Weights of a small GPT-style language model, trained from scratch on English Wikipedia.
Training: 93M tokens, 2961 steps.
Each number is 500 + 40 x the weight over its row's rms, rounded and kept within 0 to 999. Layers, rows and columns count from 0. Numbers have three digits each. The size before them is the row's rms in percent of the matrix's.

# down: layer 11 MLP down (transposed), 576x96, rms 0.183, rows 257-340, columns 64-95
# up: layer 11 MLP up, 576x96, rms 0.184, rows 258-341, columns 64-95
down257 113:525489525482486465499533468473490465461443518512538530498526509454532493543433547481482447563470
up258 100:587526479435538542489512553452593472477508563499481531508473545403461512540483481468495528514514
down258 099:440455512480527508594599464550510534511445491553445518544567516480519499492530498485548523471449
up259 095:552444414529470537430579441523428481462433481548530519479532470510504440507499482503519553518538
down259 099:429450511479429433476612509581462500505487454526486550501550488507512515509529521476531404481472
up260 103:511472491550566549478516492525462550444443464583414455563501485541457510492529514465562437589481
down260 094:501489470439448537525549462551419505506496428569560467502521446486542578476473526545451485528492
up261 094:455419463509458534476499427499505474528536510529620462511524509495521578510546542462572552496487
down261 100:558596433456470524534515534515506553532576505525521483505536457530541453484566527421492459553505
up262 105:611482560540522485533468521493469502477524473430474475526525491498475550504649536506502465483478
down262 141:525547494565563421471477516495527465487502481447509475475455519573519514551484548516511450528512
up263 101:483532539521476518510558531513496471418525465502529448528493515511469493535509502509514485458492
down263 101:424479526556509446453503541490565510480459501484518382522539564496510444493530479546528439467476
up264 092:514419515510504440518462535484526492491539486508419505533503566456437550538462476471500534461479
down264 100:485475532566456510487489506446482505483540501496497512520464515480504503584551499461494505566418
up265 099:578517465548571482514455550523469503489503524516490522497492610515457553483535558522457500517498
down265 100:418524486508562519516511504536522446528445431560506521486550463579504530482424482488537491491543
up266 101:589452522495529515509551431500508553504515574530528483493515487520536496570546496542505448494552
down266 102:477553484444531485547474479474556480521490430484524470491541460464519481505456550465534533562506
up267 091:574541377502539465520459501527494468453473532514515558429482494482455560415474519557547492470484
down267 093:437441488453474502500459535511511562525503564521519543530570435520551464531526520493502514512546
up268 094:517504474499592487480496525518446470487555496588485567470532460522426546526476561478468538467486
down268 100:562465481555459548469484454557547546483495513474534454489503508492477435475522572551461460565437
up269 102:526501481525486513464469459508482548496445492542460534459463366559525418468492435509452630556568
down269 106:479503510502561518489536460491493457532518557457466484439555487499520521424584543502503465468533
up270 091:582548545511452549489500501438520468595483442532449522513497565517453424477521521468429538493508
down270 091:499441445480500483535519500503492451494467473482481417495474523570493470547520462495497567455507
up271 103:415471411414493496481506421489472478535440517501391492471540491490489530559514540496514520497461
down271 093:557514496458505536532495484518588579525491519484507425446461523450480500503546529467488489451559
up272 110:515477539553421457489505488487473477452528553503572451478534476484481521527441494571512439497483
down272 109:447519556468467475497487424436493485501499490475447504498506465592426363535599510493538488537537
up273 104:406476502513512471477492472480484447582606528557514492504461472498497499532550583420493562551464
down273 115:421483486510485512553503482464462543479532435466391516523570486578523510471510540523520578404456
up274 101:570499497510385523464469500541479522536415498540597496433535494520469540480483520532498439476434
down274 101:430480469498586452518493423506518508432485577536519503452471456584492551524535407526489450528482
up275 105:445488543532497590473562488492617535473462513419507525441468510507497578466508546461490439494511
down275 107:460482533493486506448492515475523463480498522431463536489502512525429536443474469493458505524482
up276 098:537446459547472477484475540477512414480496492463443478492447561487504387503473644487478503604505
down276 101:470540466496499576490497507522481499510540475508449477466525395542501521511518574480478522514450
up277 104:473541520463589547465484505462460463487485615495495471491507550521477564562460443515456477515509
down277 093:450469480519484557504540561478429524470540504536410490495488482544546516510601474515499505477507
up278 105:532487421491561507468535466483511365483550529464457490478536478447499556483505552497525485514503
down278 116:499469479478537507486529463488618491530487473446447541466560544505486512462457516494522452472455
up279 110:504477479588516504443468532542444539501509432527480458473497432500530432488509550478470532538448
down279 122:480551551489535491462561470544499452458597501513493467507461501505485459441521545503527465483468
up280 104:481495463532502486450467460499619493440439493417513460521494437504450521523478478604482523449512
down280 104:518506504538595557544536463519433548426523489465553504518482502473549505487479509462513493580562
up281 100:514504471512443551496499558449516502536531513468513529431497551520470508501450515575482538555474
down281 104:488494489484547513527503474548481433527468469523440517569498506488527518395449566477529533411565
up282 108:510469467536486518535439502471551537500498501556523494507523451557520503437451553501506587456469
down282 106:502521558440470500503547508540464416511475591431461506455421541561473477492440526557443398503464
up283 097:535471464521491558531529467486534484498458498522413472459456507540531559536489577506508515532528
down283 094:490497509438451452464507532529531496553478558546492479527464469514420515514476418503484513523565
up284 110:519421524480500518520395505482473526516427595522474531543479519493521481521600583538492526473550
down284 109:516492530423471465453453489487479501536506526451487590517482481548477517469442528496488551422483
up285 089:472567538514507463475454477507530505490468503533518447557465499532402482438543488502538556582522
down285 092:521485443516513441491560528477505448456471487506447576478522548454428523452506501492464551541474
up286 093:502508504514434543517508535465509514550486494465523494502530533484470509429584520489529495546488
down286 106:561530521446534478490472442490528434480520549528505422492506549535563519448503541441482455435555
up287 101:519490546504519519519461454520460551477497452473506486537469428532466590450500439515452524545463
down287 101:585487524450458521521548434569500456447464528496557420449547522457512486554570485495437499481484
up288 097:522488522476504514470569510471459495479467545542481503484496496476471491511544606511476490432482
down288 087:549505498521466508483473464483481486495544455472478432575551566474479474562488532560529443516479
up289 104:444479426556583565467513544474460508513420538477495515511551510562385445491518506507503459496518
down289 098:477525539509524473505571586532539531473535513412460545517459541481521487527500529567494476510464
up290 099:429535455573506483492466502511574552495460541540550523522444453419471505458505552464526450524453
down290 102:448495511483535470546500491528516461544470482411546561443546503525494535542516527440524515465505
up291 110:430482540523458492540453517461417481443504473549498489563542523512509575545507549519505587437478
down291 106:538543465467431496526528495468480519475519514518483543460483453480492513490473449505449559513493
up292 099:464563508521482547507519517556474452482501503489508504492511513462522480498477513443530433493550
down292 093:517575490450566491485505459469499390536534518566519429551558546543476494517464479493554525428551
up293 104:472433499540541553524522531448503527547449503449512464520451500471496513491408507538532470443489
down293 109:444486520491463540471552533465465551504472516525578468472503539583555523512558520524455485476454
up294 103:496512527429491561450519428517499473491514557528529548516562515470534476483471517410542503538454
down294 099:500467524506516530496503508450518605492469472524482454545520524494453457506473434567413489450483
up295 097:538480531397478541483509464515514483473500509492473514549473419500448551560558568577497562488547
down295 092:463514576525458505503454496470585468447475509474437520523476500512490427433459467575489489575527
up296 101:517533491493471557465499496502560523519511442467471487495452514515470468447534498525419545505415
down296 108:505425500421491516454537468479474462463454490493502494466478521500474487565572543441470547499438
up297 107:471497475472506583429477456418476492512471492464538547593468537468416529506598573519445492506519
down297 100:460494542522503515452474489559439507533497500456492428533527537554557376453471488517507437477494
up298 103:497544551539550530521484479544535432449470502553564558467395481525489499474469512565448520556518
down298 101:478478548546486462501602510556505518498513466549527560435501445448499543443533506453543565534465
up299 100:420450515535457477465544506517539524582456529461499496509486527531417513456448493502523456487541
down299 093:534544485543522433490475571518535491516449510454498501535496493560495521502441525555508559531505
up300 107:581498543434542470473463520479508451453546521464540532526439519433462500444512531499485511440481
down300 117:529510549497539551614476443442489527465525392547511424502489522515461540419466509515475512477520
up301 108:532473502469540542509438523524440410475521444534504521498523445469453455516515482411473464521533
down301 098:503482505488529558554460510493482483474518484499523519539431540502521593551414513444468414484501
up302 084:530523491479482457444520444489523513524449550566571563449479546414496444426524477497542587505531
down302 106:485494509525534525498494516511526493470492470558538495562472468638554497505472576471481468478461
up303 109:537495478561544426501518462551486574520480496528472511506507562540528516474463572542518430471529
down303 099:482530569442395528453489539512532468590450484500423440510539471485497562474459484512513528483517
up304 109:533447504478474516577563540499549529469490500458488564516478519449481535477439566539508545499420
down304 104:523468438563480495484505480511544522512475569500528500561529484563508488507540454461498558567448
up305 092:566483540510478441515513475485464503463455520540465613461470433550540434464472453548494560474383
down305 094:453526498527467542482499495501512465541366538478491521482497504537440476466543579484491437561444
up306 094:495430569490490471559539421462506536463495577531513575493506540492431471553495454409528503553558
down306 096:514512448546492513557511421551487447501430515549470451539509572494528562531539591497495509533566
up307 105:516533571492394565628473469519518490523506487514506508521507457458483525548458477472510482514527
down307 106:473534449485489514514490525516409519518476446520447565481479547569466494490488534523465460434495
up308 094:562451539478603548506523486529491493510445462489503521465496501461517487470508538450525455527602
down308 086:421495466530507469510526414483558455535526497511532480501528454484518488471460555555414551511473
up309 105:476490436471532466540445583482487518554530565542542492457514458523549551444545420454478489482507
down309 095:467504518531546475464390536454447458488438509458476520503517513586500543503471517574593504481502
up310 104:517482536498466494530557456491548573530426496479487537527487481462555496448528498393564511519486
down310 113:482531493478524457471532505537543529583513540515441441601448526553532519463449478503413450496446
up311 097:451514517527575546485439526479496500422487482524553555567539521571553518457498574467470470474524
down311 098:485502461514474477498518502570467452500450433516519508481472572451477445463517392459556437493526
up312 097:595540539467506495506470503490444512497549505523500538459521479472525583473551525460484495514570
down312 103:570497534481470465474552498505544443547504473565515413516463508514456501537583452419493437491528
up313 092:494492500538470541549522460470511504531483544442405531487523518516496481511444487504514571492452
down313 093:521478523512490502497485508506498505533498573527416466522530496492485482531534427528568438518518
up314 103:532466491486426553480451511568473573455477489510490488511493459488508458385476543502535507509496
down314 094:490510561506539476458507483450498440378491516524559440485475533521510498430496411508467530447543
up315 088:446509553516528478392574427470479458502477528469457454500457500497495529512483469523463483475482
down315 080:608527510515545481489550480528443496449494483536509487466493430447544536487535426521487496493532
up316 100:505501456511474456487595459495444510418482480415488490462528458471526489562478539515512517501500
down316 113:577489488462475449455468474475531534478511404466459587492439433518482570531501461497506487433359
up317 084:514533438472576478555460564485511507429473435525463550475563501504474508486491508457553517512504
down317 087:504522541569497477454469473411444529563509565546513484461547479449535513490509474524477477535435
up318 094:520453469565485509456458496534426408465467485490554501490494460533413483465580541489417537520499
down318 102:526452493534580503524465439495472523547444593497500514492503535469518576482510455523478426484509
up319 100:532505575480477465503499446509460510520531512543522449504464468470540568514502591498527595497455
down319 111:573465485440447488542491490576540525450573555427453455576547515507492509496478418524458469487510
up320 085:502487504583468569485477530503563476400492416493461511469475422489492516512539463519445507514500
down320 090:485548489439502503525499498537508490542509535465429496521533485563533528518523521500550483449510
up321 102:538478471481480504566549515445508565552525472453540517525479579463416427478573557458546531557455
down321 114:537533505504419453534540590490518531473503536531491494523521431548534516585620518486540501513495
up322 097:450458468508494493559536442517442522444510507523488459547492501507430568553419485490470479505472
down322 096:564526498586501481555497520462509464533531475476500544455467509491525513482578532481515544553542
up323 093:475553539473409576490540526511526562470500441507610516420535434534532454475494530534465516523463
down323 101:500537550448521520482515471512520538530493513571500513520451518472566484480505536474425549549460
up324 096:469459551459489514528549441564604555515484426498458566492522541481464486443515511457473522500593
down324 095:522563523460465496450540483467517537453449560523519496446488541520508519499490529512524540508362
up325 102:442414509471534451496430509564521507445413498513532478486523550493458521547508508456507490477500
down325 115:503487466510488517472527503560492532512526413548469537479508487469559464416473502471495511474462
up326 104:578458488485525500491489489438398557480456510501482494501485444496419498489514514558485509499509
down326 101:498484413495469489562508488529469490536485470518516504439497469448525473519489534462515577467502
up327 089:447561486508490525411540508565467462461437530518520470557532489498391521416546523544561469502560
down327 094:606481486432584488483507450613473542459512492424515541564462446525514575511521456494571528537482
up328 105:521526581590628435526518467469611563449523473456444502543485514529484461485469477453522476563493
down328 110:462461475585514493518478501499523506472420461485547542490442577455456485542529492473502455493582
up329 098:490487589551469518507547466480505470486491461459466482469521445454557475470578518542476548433514
down329 088:491449414555539500537555525587535566459507506475596458459546568524529539538518475541466488453552
up330 088:542479626476504582477478463475478513480466480488452394448485509463586524474560522482523472536513
down330 088:448463509509475524536540500478468527501536440519484540526564459504497553484502382490520529511465
up331 097:508510521513489512572425491452508456516507464483533511570457543520487550507501438511505618576426
down331 103:598535516522483482480489503498504518483551478480498463525518518508461477476559565550498590458536
up332 083:446473514534480520517494467541530553538568517491513481503482500476419501504509436507462558508505
down332 089:556503507519534525493521505534514470479534526563489486524495493534466512534513623522438430521397
up333 092:525507467476512513482465453459495511508533603446542494437523472479481478477527496445471487407560
down333 106:485557451502523431543478496545494515513476540581555501494452513551493505401500458497455559502545
up334 101:500439525472514542531499444550524454521510492475512501520457489494448549516522476497503506501459
down334 093:503522485604511511440494539611507433463528545545450475574509527482530543472496525510534525515583
up335 097:513558516481504515545507478580498432476479544529541408510459437528465428463424502519475522474469
down335 093:441466541477453524426477484575535435463507500535542564520534478472448483412520552410538552481521
up336 099:556522507533475465487456510518439493495567468500498501495500548445476527517457475394564464604516
down336 095:497459481544503563531538508579500489512503538479469517517447501483422499484455514518499537454448
up337 096:475481565526528461503425517405580548477512446542596495567490478482493574521471493543459460495517
down337 086:543461449499498622480464451527532480512445442510543532553506501467497481481476492558507574543492
up338 110:535509524510514486492472510437576518389581532446493507490533434495545526487505573509437511525417
down338 114:468529513504529444548496479473568478492523461525502436594479429528430562488504443474517566581508
up339 099:511488522471509530451517470489489528399609478572576523469425542473497484516557534511525595568421
down339 112:543557579527457572502419508411491484479490438448449528569576509509492528450468398493498514510505
up340 105:479537491516425537529504525428467538555511478573509504494502493488512476458535464424540582509501
down340 100:485508505483575444419468447504481486468416509404527537420475505438524522548498561569494474501525
up341 103:565474485489499413480543439457480516522481468465485529507501505562482497491466496465467501585566